Weights of a small transformer language model.
Architecture: LayerNorm before each block, rotary positions, untied embeddings, attention and MLP in parallel.
Each number is 500 + 50 x the weight over the matrix's rms, rounded and kept within 0 to 999. Layers, rows and columns count from 0. Numbers have three digits each.

# down: layer 13 MLP down (transposed), 1920x384, rms 0.0717, rows 21-149, columns 48-95
# up: layer 13 MLP up, 1920x384, rms 0.0728, rows 22-149, columns 48-95
down21:550484564383416519464653539555527467511461443542470509417503541660640479477442473535591441435483518457513560557458541479471448512451378523440454
up22:510539467467570434411449629547467544435508559515450448456485499511489450446399516516455492527515506511506468483467500449490448515585503487600442
down22:518459533500479511499527457452531520517451515442460482445485558478511482509464475505500500473519529500478500436451462544514513495463522575573498
up23:424475516527460530545596444491512538480536559511434505476513549448561466518603549559554505446483505537395555446476519540538590418576540599412558
down23:392513533476577534514531432493488470491398487533507509519556444527397486477504482487417460471579441554500392456525531454473543462484451513463466
up24:557458464463400476493499460484496529509394487415517445573533498563482464376452598480476561531454513490562417524440426554472522629532521480589500
down24:531503507536519454525495472594506495403447548519540500545515471501555519495495469469459569576529535554544520499490455546529450432541526508545510
up25:350515565541502559513538457531426443484584484383481593518525483502515568466633557517492446568560568471456543514490571520467537440465510443566477
down25:531466450490512585505423507540517468517553552487544537494565497457553524539508435478573526481576518585526414526507533516529450448646482492525542
up26:536568443476563470544543498558569463561496479441428468452418478428560538507536544469568502509437524473571594464459519513452476539448487496525419
down26:538520564486495490490668527606511522480464495551532487501436551533471501555454503538479493534515479490486560551471515519536540506505474517515530
up27:478438551512464453510469510515490528518484466498524474518544522527501528394468448519519504519464545473490520503468554550523601508472479509559502
down27:398480496490541581487660438513489480547564589531387469491493493540509473487522494472565518529595518431451462530497455452467464465461414551490474
up28:525542488456539450505527587578465597441569469544564440584489573602498440452477397517525425483376432481507597531525557557480530407570439453524491
down28:581542484466446528482622618489479521517393479458461536460445538653553482468573432379418538579522523565413525495457467398482547420518446564541565
up29:492568481501577535466483603447496510502383522580506405471458499528405520542486464512486509527528555466541537527420534515508522466478423559539476
down29:398500545544462464468530531452536472478495527452497499519563473410491560473488365487506502391492480501470515526551559516414514575469367497389462
up30:408395523455463549455566516549441446544449530544494546542413491546490509545485468550526504451622516470493514562502487532537477476505479496430507
down30:545587480407485471550528389616543475557571586430492511559491572473484528528502449565542550493578473571451419596615386511535493599479361423512513
up31:534435453476537614455441439522453445495470560511411411510478506471484492485480550508473425490483466462608468603456469540484597517501440505529447
down31:505495493482556514529482495480482546420514563505518510586490427496517473509532485519492441547513449511491409487410537489578408380486471471448446
up32:509508458456446411623408548476381599466521470558415468426448476471508458512574436433524482561487564495533527517459482446554396474498503461479505
down32:418458573488507471550505428486488498497481417590508520546438467458516443496534500609462491497581537554436323543330510506523513486553538582489502
up33:513378568432458525462506463588577410531524464549401512553482544573395470457555464516456528580491541523478501503436497481516491505539549416579555
down33:472542606518530520470494471601562480501540529468487435489443443561435615510424504470572471462431500510438468437415470621455488447517464493522525
up34:531500435513445488507434470486498457461532446519471502570477455504497515433469496537445536476530477417550587506495420548436456538636540517572466
down34:597591535597505466433470562529434366537474524513507561500507449553582466494545529429473483499509520484505500441505548435456457492521518553526460
up35:531507479471524569441477436525557381506584506513529459513460505543496495534447597476478576433500553502409583563529434550548525466471484497493504
down35:473540482497494430460492454511591478460554513531422488476436501539559498577406431500530491513490502586441439544511400477513419481522484383559539
up36:466466579473473473492465554466481562490504455630490483507502491487484524443445468509536502506565560458494476530513523591541607572446489492494585
down36:551554530383495400492453570457427621447468525560472509497517497467485593514513529514480538590418545526462450462370536524441486513474491472511505
up37:536670447438467539667441401428541455561511473427485446524543454457524426522503495519557591485452620514454495438468528446450517501491591577516487
down37:551491468522508514502458344549475428520492516515493563452462464468503507489523501565424586559469506518444531462509475505469469512428598506444396
up38:507475478403474517497432471525582506557554512408426475535521521481581589494463471446497511401478488550542409463540514562421513479543528429532521
down38:442458580433477476406481479479509422552520433628520556418568560476519498586435491576480512448525520535520523509551442420443613501549477460502506
up39:415424466420563523550427448429484542519559444468507562534528517475508439488458510487521467447513484539506491478555511444512468533629517470506541
down39:514489450503512482638507434508579440501425531542467487541506531455497443581457484469535436527549505459527428519401497396444424532437415477475630
up40:444506418526374421557474438475439549493661480439527583526493504485407600587507443569445558476491513508540443451538544513491584468451520504505566
down40:460532526477442450503593499481483498574489450419412435479492531551472437482571521422473462539517469480517544602525510507526468582509522552529526
up41:460578517452479442586492584490394499484431464485371530473492391477514452523482437492590426510492534457472520538503536446467512514499518516496482
down41:491502515438468479507620527572466565496461450625436459530509556570418470586523389446478460539530426446485495466521416472554509462496450440523460
up42:533427539469497565432497588530504549437509486454531480503536433511439540506466506487463506523515438544524525503456567468539528624529523455515434
down42:525549526502471581551464559515530456383453492516513539477500433566514505513493450493479576449607477430461574571480509574451461546569394577505401
up43:491511552563464505560564485522452475461488464506539424394508440481513574506501545404529575492436528488474504441542445467525546413527529540526471
down43:466423603494590558532472495509445586462424531505471451480490458449514429448493494496510457507495564469407467445516523468501431537486460490473501
up44:520534469535484488367418531480618487463495511580469588512449497474505514472507534507551479464448544525510470473474447411545422464565514539421563
down44:453533365508517457511580537502492452443494530529452460541475425552543563513549450497549571483543454522428415412425433481545596526576511569484512
up45:429452472473552517552496480484571470612487472507502483465547454502423540512529475504475494478522546472477464530524564542567574572493550453559481
down45:505420502548570449552443447424511534517477411456453496496528530512477426469509535403502544452536482487501525508530516534549468462496505460557480
up46:442503464516429472499526453504530550513521475504488498545456563525473573394482511515553499545572548467490533503479602486532420565523493565496491
down46:474529521516446501570407495499504425509447468513389481418525542514404483554528531571525474583444471452416572457531482515607564470498533468589433
up47:481499507474528552525575480536497529553440568433541460487510505442565513528415567556465499546524584471399534440539563444421480465515523542539433
down47:534489538445526569569646538462528539560502548526459487504516423487548488478477445437486433538445490521524573400506562500557486518471569464445467
up48:526529477533405663523419463485557477436523570546518460464517527528485455525479440572538564484439537545414470520503707520520540420513489519455507
down48:541517468507489372586407513468479545560472496576434493512564500468519481604533426445529563478473484629512477564454493469464514488467408444479558
up49:580435474558481546473594538528555525434603576572451516554483490498512533556510435499412541480507469460584468519399463551522539502508474512478448
down49:462492557522443496540599507491472591459542631535526546457489562532482538465486451437413424557561487603489522502584403475555417474496371575472525
up50:468542465506538516486483469481463612595485527563482340577429532553469541402440474450560513477559500458443488435446519487447528560497472421488492
down50:398482433402591455480463494578451664589444509452535457464527561526539561533497423496589486461502523496493408523478499596532429422457511502468496
up51:547522493532511500581549504442461545541522486562547498483480491506496465561562530492622471535565448495444521536509521472502603525520425570494419
down51:562477465457457491557569459429417478475451529513564553434569543492408373557380444520529551463444529620550408515562438478451570456524481537445456
up52:527576452513495477489484466481561561481509506494500520395591538506545478523522521524489581521525481399543437592533574523604486573538461555541621
down52:515474496491528499454510531516528479454462444517502493466504463514517556494428452531479486383433547424512499586555424495470517551591549463528590
up53:528474408505543524535518572376584395501563450528503446494487537453479469462567458539525552550590538516446471496580486572440371570451482541490491
down53:484498531572400511494517573481508665462554514534464504444520570473426522377532427478494490468458508486493499499472466505422487619514552451575521
up54:439550430460446513456597505511505429451522472573521543455480484416395575486564591413582487531494510468556537514554536536621473454587521493459561
down54:465459543487534542462419547551540466531527503471435498543434519506431435596474519511567453463449463524544387522562478536518501507424496495466562
up55:552564528528452456475403386501469507481524453553486459546529523490469513470539548562530418541527493445522514464567593465480606451477496562534504
down55:528508512484378565586629462489498611505480468545534423587491528585528539500541458510502485509434551479525472466463542499500535447543511502498500
up56:487456506463490490437548447486484578447524556541490404489457482593475437521559561561433545473515597535402399470521502517454519558552530520581462
down56:382523422516487574560599483486466503632453474518522429487467504510544496475456513579463559484532414443460433512479441506482491539522522525583517
up57:449594467478539438492445370528497500413532580516507440375582426407578392454387473467515523516543531548447508551498469478555570553442499470483436
down57:566553443485507496470664596509532491410556574443508517504458532486454551424437513597547463522477451580513534523494519534446516494429526457529475
up58:466514512458439535456483565504461579483427623503495486496464533441583524547573530496530513466523542462475523554502512509433585504460491456468530
down58:503521501448501486568430549491455444453450565519512491461468503508479518464538566472469498459511467480439553500481450490503507424537468487498478
up59:483501531512511495521550541504452451526536516451427514538509476482443513438457489569465459456467565463475473416529525573478521497514462533433494
down59:487540560463399513541498484476429465497482473467487532543543574498492527528501467455512481552445571452525477472425445472442488472479529529492476
up60:478492469490477446504475414478541534552543550444485508494524522543488432558458548597612477544512450445456531453422479514456483502450499563535528
down60:502469512491463433505466504478433466474492506468502498495496479495543477459511426470437489513480557458517551550479527419494468534483487503512494
up61:473485429522477526532438515517409504487486386495455498501485497576474521488481544524504473539621482479543452563473499567507578532494557468550457
down61:523490502492488548491586552581446519498488591488574546417463413535501491500533502511408508563573440553534524479402455491509523517491526535438546
up62:564539502482584459439430456445499552416494466416529507484479466514478503583483598441577465479510457542529500485503464506438464495548447520505404
down62:548539514505558501525634552526485550548474459480530501508397557526458485508494508446535508566533567499480470544393538439493537542538497549463508
up63:497490496521477508559525487462439498511492514456478579416467556466501439460585524430552565490425483465496518470520382501489530509495511483506471
down63:434528487492503565519457534463505543481502510483541481460531579405436418489514478466564541509452623483503454526504507605391500496463559485519469
up64:463446499450365464445568474465515498433474511458593513629474463590484503414533530511563449440530518437538496315369545506484564475448530572402574
down64:498515518468506484402524568531509443423523533364572434454536488522440499540509575517549483544579506420482629446428556584498485593458518576506527
up65:469481393493540503470533479460550542473434504471447581451495461522481504506478467599495491565496492556567497475515462491467536504466595502635449
down65:609475532522436488527606525419501503537478564484538554577541463493524493622518508497455478495450444516540518467507507356490539484477518470503496
up66:523547470470508523485433509523574573439496536408480556591584511508451440530448458485525550484365578510585386549403541529461561449506483509544492
down66:494505458506507579540528495406462452574465596433468541546417441554448432466490521489528512554444523459502488495487532494494499520507509499521507
up67:473578474576542447503465509514524438520540520481463557496502486498454533500450568592542458530511499529507474519485469513468467507501428518485502
down67:569471540504486502536571523453525542524485503539470467528470415599488463522527417473484475538474481476552404510453521516478500455527503485491513
up68:496513492471499520481438473460498547361435395475394544445443485458533505507593527520431507559564450559509513548450624474475466514596587498485532
down68:513567547498449522488644600437493570470455550470605458454490464465521473438462480447528533384545563439515488543444539541492444455564547506513455
up69:481525449543467593457506513512441483486604517452505504443441429377514417560518460459572491513443581538530622382443626472491485497484509477464480
down69:450591456503471492558414494455492440455504563553554515549569440446512472478503513511511493450491438496541569525433523469513485514473480486477520
up70:433435497473502404481526516530530532491543507485459461434368516491521470532539511587516449485500487474576522484553493501513396538510436467566487
down70:509559506568555546608535523434425505473473454486503495464481515486654528511460438467528534459574496487431598513426475501547543559448528539533523
up71:471514493487505511492408581490554654472497491466604528493536450550573524519490502395492519500482573566541343504447478469466469531468445488451546
down71:462483475478451400491438557487568446416458531462569566568500462564579443482453548501567511564528562529440471541356525505519515531418528490511457
up72:468489456470508533513423498482441494485484476524440463530376648527461467616426625499492579451448472522523500445516509424540497452509504577568471
down72:491490576479453584575586546483461484418497463527474441493430483452498497505548514419551467543505460537513468607475541463591513554472441484549419
up73:412486485471542455477505501521521548487564502511415461543530531513492594601535474423394516443540519442460630498503533545456518518488517523546471
down73:475478511471404474510605408439462392516538508514445534588514407581515452509474474560387483444447427477464473605507473531446482519528456478445358
up74:457440444418470539390538445404544512446495507453459554532416477518536481543390515490554471524536476436527458468468585444540449318472521477433480
down74:472526439462523564442488429412473572455524547471552482486509415460471501468470497490577479475485418577438547418521399489504521429371502466463482
up75:494478508562448462496514460537486516424555512461468502595562442507527445445396430470459570523571460540431469447498631512448426513547456397485501
down75:458443562433539601503596570510571552449484447527453526483472533594542531506553417549488485413543603544507485510513446605491513427441451513486444
up76:433541483582555484464518468475493528497521499543523508508488534543497547548535573453579442539512503483501470484511506448445446469523516513470566
down76:499505497417440479541625570532477455532448482500532558441448531569472488468440503492470471438511553446424503471444496549464509522461504521451502
up77:425502504499570480460498401523423382440476490449473516482557520534521500522469490472526447439444492450518536521472405514545490451498507562533483
down77:439446426485551447554492497573571457537516509428455588590518491463512448550433484456466545470487538467514440479488508470478541499541431543586514
up78:490492428551525550508467501467511527521547586486463463505498500534436495400529531528528556527507484506506536443470542524466572489532448589525453
down78:543525526495383532529554520461518439500438536547473486388511439503444503542538541459441395438464493481524462449586467520441533463451510504496475
up79:468568524537455483519486469472470465561524434452522541505563516520558506490576519559488522485485521536462402517471513554464543568488528477500563
down79:459447430449450454520415544481489502565448560506480487532455575586493510501471506438532521501465520482620604547486463443570515488465497390568517
up80:531534526541523494380534458559479569543481430524489503375444443475477447506552502596545529438470507572537472457522464533526476509471542610554478
down80:500550450447517527530655472479496534505448569472417388499441554474332514397435475509551455520488553564441458497537557520517455531505444621475531
up81:442482457474515472517514503494516456522484540527555459554527553523565480475405490527513521540565441472535559569492556558549510527559480467541535
down81:518524459430567416505441549525422528538479530554520530505511470474463461511502449496522499512533528470483502539521542479547471454467479446532453
up82:385532435477474566391384433600520429498495632536529556557496456455512580468543496434481587565533543413564514608442496530485536539587467473546579
down82:513463453419491569507418502497514493443442509451539326485413456546420519461441465505492458451447440484540631467435590500417468526506427497450418
up83:461490521472475514545504439501440520527567516511553522552485498474425413453495481505497547519465508418457458481429539581602468468440449453522535
down83:481463448528511555522625527450593513488492452539478535523412515460476481463454492541488485437460496427525517497606527455476520427468550490557485
up84:505462476612484574454344441457474547537397538463427499493465549570562471549535534578500523479497577532470471378502531535420539513442482501507484
down84:526551505530586421487470464507500537491531525518445490558553483505496491504425534426389570500548525476533513390531484468418399459468452543487512
up85:431488507437513498465408471484615460464544516465515485498534515503485534625587510438400411551512466504530414489466521511443533586471439441493513
down85:496571460490509440583513510499502491480458508476508480496427442493435495546437481514476550499477573374503518505537481528426524506541580506513430
up86:497438566587396431384425433525597534465527474491496422491591414491516510485648556476495547460538481492556492585416613544447463422474486448589547
down86:538466416584436468526449495530509520485442521452513468514578478478570541510588419495553471550462459506479421489536582566496471441473457493523581
up87:522503457514587483502475541486565469437459562437412510525481472512484486498493504540487544395522520490581506454475510452571449556526617583556476
down87:450473459481525540539601492505476420503560509552468521469538458543499494574491436564572534501547594472596546520503529517531427564482496464466522
up88:514530449505488556594561514493461576508492513429439492545490444619523607458507451463473494381502397528498523481494581459515530402459491560482622
down88:505501534473482488396512497588543504464506501530508419529449405540521462435552519477528464560581437490537543441518539464468486423460508476489516
up89:453544490517586488469363498548484469532488580553420500577501530480530486420523509566494477469462528473478484557444540475451453574438420510537447
down89:476410479514477550557415527459573436547510471467525483503471508569513509527473533473501502546653553554553394505471512561457545409533451503455523
up90:524473555493482435496608385469518504520522481490522515451428517392537476501515468447436536442496447475547398488504483505484530462422564519516565
down90:448507502498442514459506527427486499494486425495420519534487430568566450512516597470545498509503511495476469483407469488557503551499465456523433
up91:524444492381402538420578462547519533548571485495435564495433491439447506540530457562563509465558413473480429586457670481496544482554512465394453
down91:516546510461486536544352488503484527441569587496410521591431463506473461512526558640601419484445491536626560458462466383535580558404493479495516
up92:481469504540546484477552523512512574420534462545476514516451572493439506547440486450535458492525539463583528511395568501481527521489589514431441
down92:429585478470515618530452564465467540447507474554519536478521517556488498523474447529486396468493522537451459558527489488453503522476660519462461
up93:505468570510511498563522508504558505490519577426450500487517531538469479372435496556445480484448527528499514437506519444476523427603481521502484
down93:497519526468496582499593496566431634439423489506544470520471565524548449401474458472535528470466413483548532515409510526512495489570531563515540
up94:439491386507493514511459542519468475562525528511562487614497448526476560460531530524548469565549641519460455490435482542487456652434482470433526
down94:493388507521467519561492524545545441512501444540516530492525564522489592519547462474469533512563480475391441577527520546494568560537464548471535
up95:504595433443496545537488529523554568457565521496536476513503509557518548498460446474483485504479463472495462543424516523540579578507505524511545
down95:454503536495483489526383487512511510524491520440472473507506516466596437496483519502659572502381621530353482476477460454443479436477483518454533
up96:430548451568521409477479440515587488548572444414597457531492534489542431552585459523561532540480424439469559543401444498439510534487409537590416
down96:429543519499518477459416460398453539543471540472510470586334467473495463607568497527420562479499438525494544506482468536441460431518508488448436
up97:563523516532515499491444454486550432414470596524506523544566442493542545454540522562505455571522526489455512494485505465507538465530503504490435
down97:501467506443474503525424492481512392591471463509506428530486476462460546534571469533476518451527489501551479547471561489509446464548530578514576
up98:515515475528510389591414478523580534490515550432396482461542541552478491521478445577461424510472399463456511502519529449529481450508514460493524
down98:503481521488525470575390490520450570446434614508534503497545483452426530531470562537441533519532483503513569465499491560551535500494452495452430
up99:401399535562514469472538537387469457423523464517584595506526504524459471488477458551433656579515442461471536493454451394497536529492492560465517
down99:543509514389499475509592439547457439557515539491466530495583524519467559522514506496376527446505474538466594417414487496528488529554537483531551
up100:478611492484489431516617441470442509435482560396503496461464496460544506550546558501597526487428550557538416487526498468544577554510465412473437
down100:551542466589531463478528490594492602486562471547578444504505470542498615569417502497483517501512439433563495574598543525524577565454577434488536
up101:453381517544491513479469452651454499537480455553502412489397411483556529491509436575451561447492533479511429459538590567428537483469562481579533
down101:506524629433389528574472420470438473488430476547520496490508485532514439488544513529416499463429499478462487462499477544487430481407484499561511
up102:504465434577502522554478462531536502564474507558454516431470543533424509492499513422459442516405518504462551496447496467543527477468414423519494
down102:416491525539493499480470472502513497508475528518511526502482507478479512461535494458481535471476518464507644602477465411527459498497483538515452
up103:611432496519378461414505578422393481442594533474517499536567426418483500439542430570478491485512529459449438432523560477502513475474481481503476
down103:528491423480532473482460468423435418523524464576474543455580594521552538373420420628520388509553485523371499537448540572631463604569408479507498
up104:489495441457572493513510443542479518492524474480395503595428501480487534538558516485499394517487454358455424550481557476504541466448542574406551
down104:513439519506520430536558558371532538472504611433555441442473491515421534531518552514461441504553530569459464456534599464560492533494426543552454
up105:548483569524464535501435406494450505522480524565411567405539495438562544467511412513558477526514504467470478505413500408445600555597447471549502
down105:521451420452485522512467532513532494611557539439513417598547453468498516595507550453485493487479527442513413545433447571537415488553554478551420
up106:489467559541515487579458505428464505450568445536498508530514479570412515564492541482420359418538555530420546493553541531520453506496542440534500
down106:511524496576538544494526588436598500496530482539496475463539499487432482482462409434436494493499564503465422501493536414456431421490514538411538
up107:449600538434500506474520565581528482504542420447493472508555441450480547548448509519441550477435502437454512535510447447485454545573564448565497
down107:392521540511484468547455480580501539576544395596488450535535479542500448488490505504528477491485500472499466492503437498480472516488546541518507
up108:511493453476554475481530536511484496492474479435474427459459424502459457535472415574489449542385542507432476480515532430493551531451447568481505
down108:557374543425483522506495459469563520615483487495554396517513533506461450564483478447508479447445457427404588560396516463476543491510554417515521
up109:509460506458428520494527428515471565558573429465487489518534525578455446513497493496518557537514534514556503577545505506501521479556522487498553
down109:441499499436582502462579523455510505463512512450567470506486519528503426505440467538492492502475533521474477478576541467464533485489475525503443
up110:443595580536513605576570512501509583464531577503510524490463497575499509534466519555490478510498527421534483530503484513506531466470506574465522
down110:474600595490450420467503577501507503510540398463520496426521561481545434415386505445501406595535549557556443587537513445617479518400517535388493
up111:503523514520541562628515523473499414507437506475567562429468510464604555404508446521484541542495508558520532465504496468506442503468603480571468
down111:547546525520534481523481504497468486554420553547501474547555524512394545460493396545484552473501534463559437551540418457433533406446524524518513
up112:553466532529373528454454548474503413573607498533525346390417430455542423461455408531471494499585555533494494462482475478646474517416636446469522
down112:613516487533500573522439532515519506565574512583531485526455450523526496472529428457451529422456493394428530476425487438576521467459493447513501
up113:395499458498464490621485543488414534453547458469545522475373499538557400433526517556566465463618636545487535483496538517443502552527513490534545
down113:452618503549383565525473434487432571477435512556470481494511469569500452456480562487353502452392507516557488510401573514567479522563482403480491
up114:449485586580540562472501476446554608436608530522439515517563554601619459493549535497517471548445508527473474546527504409503493445427467476532449
down114:482472525504490451429476387522499439499515483503464395451568496484474528503462494588459484468490565419503442444484454486515506439503460529564460
up115:448554382490494530485489414534488552528548573491550503591539433525513474500484515493441405383513527493504429463446483536409495527524470489495564
down115:505478508575541466497451461458476559543478518528513454569507525531481518504538483484549453489515384569535431525476459447583435409544535455460495
up116:523413584486587485637545485577453498419652462442452457470441491491507449461585456476393500518444440508503533477427477495527518578486450487480583
down116:509450585557488512522479496464488459519519469540467411519539429597478418458555525416517424479421512540535500464571431508473431468442477474552607
up117:499543494391489475516530562549473537463475439462544515500501371512460547444475576504532500530530593505434485518534482483540555540509533358514566
down117:481576514472480507487461441524488575488438497545370555516498521437496474510464583452475435475490571569409538468470485525500492446463512431520449
up118:486532510484517550475421496578463502543455540509529383487550509450526439468463554542446467556451436407444550506483410549450518552571487524604627
down118:465547498514385480506372511501493525465483442596461530505549543541456545546478438511530595501530529488476509489437513579536481548517467500497527
up119:533523407501462511465448479593549502579602409522404444541490487546497466496532560461439425496539539572587534517450470486482538479513509487449506
down119:537554528522482509547413487543498507457454471538463585499408455410500490411540552510486416474571438566553541551420485411491543466483514525421435
up120:462511473451578400417419527515446451448435496520536609493519493493497433560483409459481487492479540430489485481439576457555541497404504440541563
down120:466445496410460427551477447493535526537470473563474543505500476516561510474559493477608502422391509501480375540505558435458530506430493521630601
up121:488388602521499522570472464473514526367506426391485485530487443494529419525543568429469435502501438501447539458492539505496460490559503494512520
down121:513553535427416572457449543485486576483479495521522493495516570489493569510638414488569505573450511455474548460555546498402483442590519498457440
up122:521524405514510390433529523567443579529465523490455497485515528511427401419535580493442500522551517459441513443539523499537567538442466472580500
down122:571505532438481554577512441471550526500579437531487514486407594479373467443523477603433550569508432472523577452512503468574617471394481520555441
up123:399466535513519502525564490491489507506503469440520470486503454467460414568437587499566473501425501551512433508514517440514421540500503532481496
down123:570444508467438539601575522503554550441426517516493504488508519452582496462487497478544492451432523550491490534544547495487475484557550546528495
up124:510538478486428504504462556592479490551523507503497444554545461506492461444588513475422487530481481482536392542437593534530492607487416592445465
down124:526503487420509434470456596453451479464582567591459459517580452475543483484487499489529452446394457484476534461514500593648378460412369476524517
up125:512462550499481573567393456389482497571467506572537404438529419445438506433472383605465499423503474532559509581511597521484488491501422539491479
down125:524533469492546520443468522573391554498581541426534467502486495465553443520518507485519497532530525470533488487497534514361445393523514477521453
up126:506524493527461539544445484498377517524442405432498547450494533457458440505586657581405560576429514440565491484458570518460485492528501496490422
down126:454563414435468439499400485504501536538502527510517534608507473553516547500477453473498564510548542535474411546490436498484640430445454640497483
up127:502510475505413459482498534518487464519505473476439496565538437589491453484515515552471471521503506485462462505481473607471546473473509462426546
down127:449550423499488557521447465424500395545527443559488555400480435517434428503521508537530477467502520418473441453546493447471561450512496514439561
up128:460553555555424523446429489499526562550584497437538466438428407511490607467430405511516507539431467544548540522400535505469543574491493501539544
down128:459410466455459573581502510509561441484579617458604472569563395508534583392537423555530552406362493509474507571414487420545559555481471563539556
up129:488534464565618464456629505495541566546558480453529519581547579552559521502463530537457495489545458526472554544496525612525525531601497488556453
down129:541505494537455475426488476575459473536555422557457464509517494500490433511455516422453646502503474621498582516453537529471460554501470527533557
up130:470424401451499385430487530528465442454474528526494467502454494473481599556462467546638517472515495518482441514440568462544459459513510580512569
down130:534447478498546462524613422449513486466474582494483609529532499473620484497488485456593492554551464515422533560434426488485506539456490579512514
up131:464464464566507512482462521449511515559498484539541470522536472534475537515512485483417465457494553438453477463463551452427535566443525479454438
down131:456491447459452565589444442546461540505496463527523505480515459474440493454482448497447504493501494477438394491534451511527562444496532534554435
up132:561504426536447534498462512478554422434516490462420506576502493489476617502471517485476541492544467435526448465414592508405497578496507441413440
down132:620484501479534486532440510482505502512566530490435497484462531485471450469520556486515441541536562508585476436556537554454558510396484493525574
up133:425417552469550468476507547482526521503541427546490442486499554481514446555509588412585507506645546490559480448480571583411537557511497439508587
down133:462442493364559541459385582519438350482496481441533498567508553431397493555521482431474630539529418486507509519472556455445447565405475473523504
up134:492504454465425428436400442424446484478483460459484514530480438503519495476475505483473485495536468501563525505526548517506577502511525507502546
down134:472528546460505572592569572532556471467528475531509588540504534669501499549562501479507500495547461480470551551497549514533492532461488433387507
up135:490541478520531406445540513519584490483581610529471471534443506398511499537439593514427478485532669486536486462470552440513467484556483486567449
down135:494487507476549587536362458505494501434556589490523436495444513504460544400545485506433458550433501519467590547627524594515438435523462540461482
up136:483548519477453516439497442515527522459448569630435522585538529394580448471464609549428490461550538467533512482509562516498465422521415508457484
down136:452488483498533503508480462568443480488491449506494505448533466543482539492469446522497471515486498464545520501556498509576527553511418496520482
up137:396441437393429511457410549502520487406540536488554466592495532538558580522483397521566507547396463453527478429445548446482561584476535469503440
down137:385534498596519472558564543463486443476652451541509456528538476502505433568497578556510427565472562472550460508547524425503405466494526504569494
up138:486470416552561588530607491482577458562485531433533487549464546535572464478570466486510458517467491509412473431489507531471443615423461429541440
down138:442498566445529547448610454518511495547446556457532550538484527471551478614476458525468527488567494593489434444539505484520489473487504458583474
up139:549519536509520494436486479578522494551496474478439424494507503610446451466407516446524399444511559414461440473581494536491564521458540433473438
down139:525452477534475388519470461512451556634503432449491453462526495461559491522526472472414499528548499519475426506490477502484560413482537473343479
up140:489448561534464487542499383548510491547481464499556484497538368524485485530522530571573548494512574449496510379504534525494471496453509466611516
down140:526421490408459536579570482456513541485566472547569405417592606414499517590499586562495500494508501471521446506491492478540575433504557524514566
up141:511505543507564509522591532560549495533481492408524489578459472405506539475495444555520481497588555481631523461545527546570547525536549489503450
down141:457505473553539605542696534509547501490606488474552524517515398481485512489566503492478460523455538564480519458513502458464519410456499483457548
up142:532419478582501498476536497522461517529518549491513469489478556516530469439516426566504565497433513389557486375412456514549431504622500490527499
down142:479543528545447455639391481416509462551509492476487562480405525512578519456527474470524530485456484461463477471469478550557545467413468514622502
up143:467450464510455511530547552467532592556543514485503523471611470360465457574574536514559528511492449449461526515485474540478541379564527462451499
down143:474432542542506545467520453448554521488524621537503465541451457436574419517492462554475500478503490528479496544531553401486551510539500447497435
up144:504555464526433517464496368579565461551452513506450481517579551498524393537467506463493497439499517578487485546432537446525471519498571508516497
down144:569484393473542508501503486473620550556492513464458598448545542502520470487474447476488575522547530531494469420506572454595451448438510518506539
up145:461529501464449471496461483462393479482600563517412576475468522412539525532473559475511532473587465444538523590480412472652467461534543418640488
down145:502507666565462572573457496540497404518546516443498564464355574492550475522590482382497494441545511419487503600489531440519439436498468492534532
up146:456516478531523434599499477522527506486573572522504480508501442545532484484460513563367425523547601578523438553476503437508536469452526424526461
down146:442525534569443594524425511520517537487385564526501582520526422624466470453451519473473476491503467580544587490542549434510382558505415581491447
up147:537562495531491529532396484528500361556485528630505569466569465487577539549575395572423482583525516447463506467484515528430485583596541404576467
down147:439421511502513484471524524458508527544474541525496503520610438463515528495511527496533494535464486379564513460558476485466454443460448479533553
up148:510497564518498474544432530538435520447572583512556456500377523480458469554438478509401509480528534496476517503442604462523481507464545546541437
down148:501490517438505514452527464446489441547578543517433551469555438445616461525498536575525550471507544460553423497481395476515463461487502532493529
up149:470463493480469544533502449486454444457417476448480531522490463526549478578549494475506525473552455444529528484503485488495526494430497465461525
down149:438490480592487433518479591444520457485466464485501504466542442466488497491628426483524465527478432435575466547390446482477474466522549484565501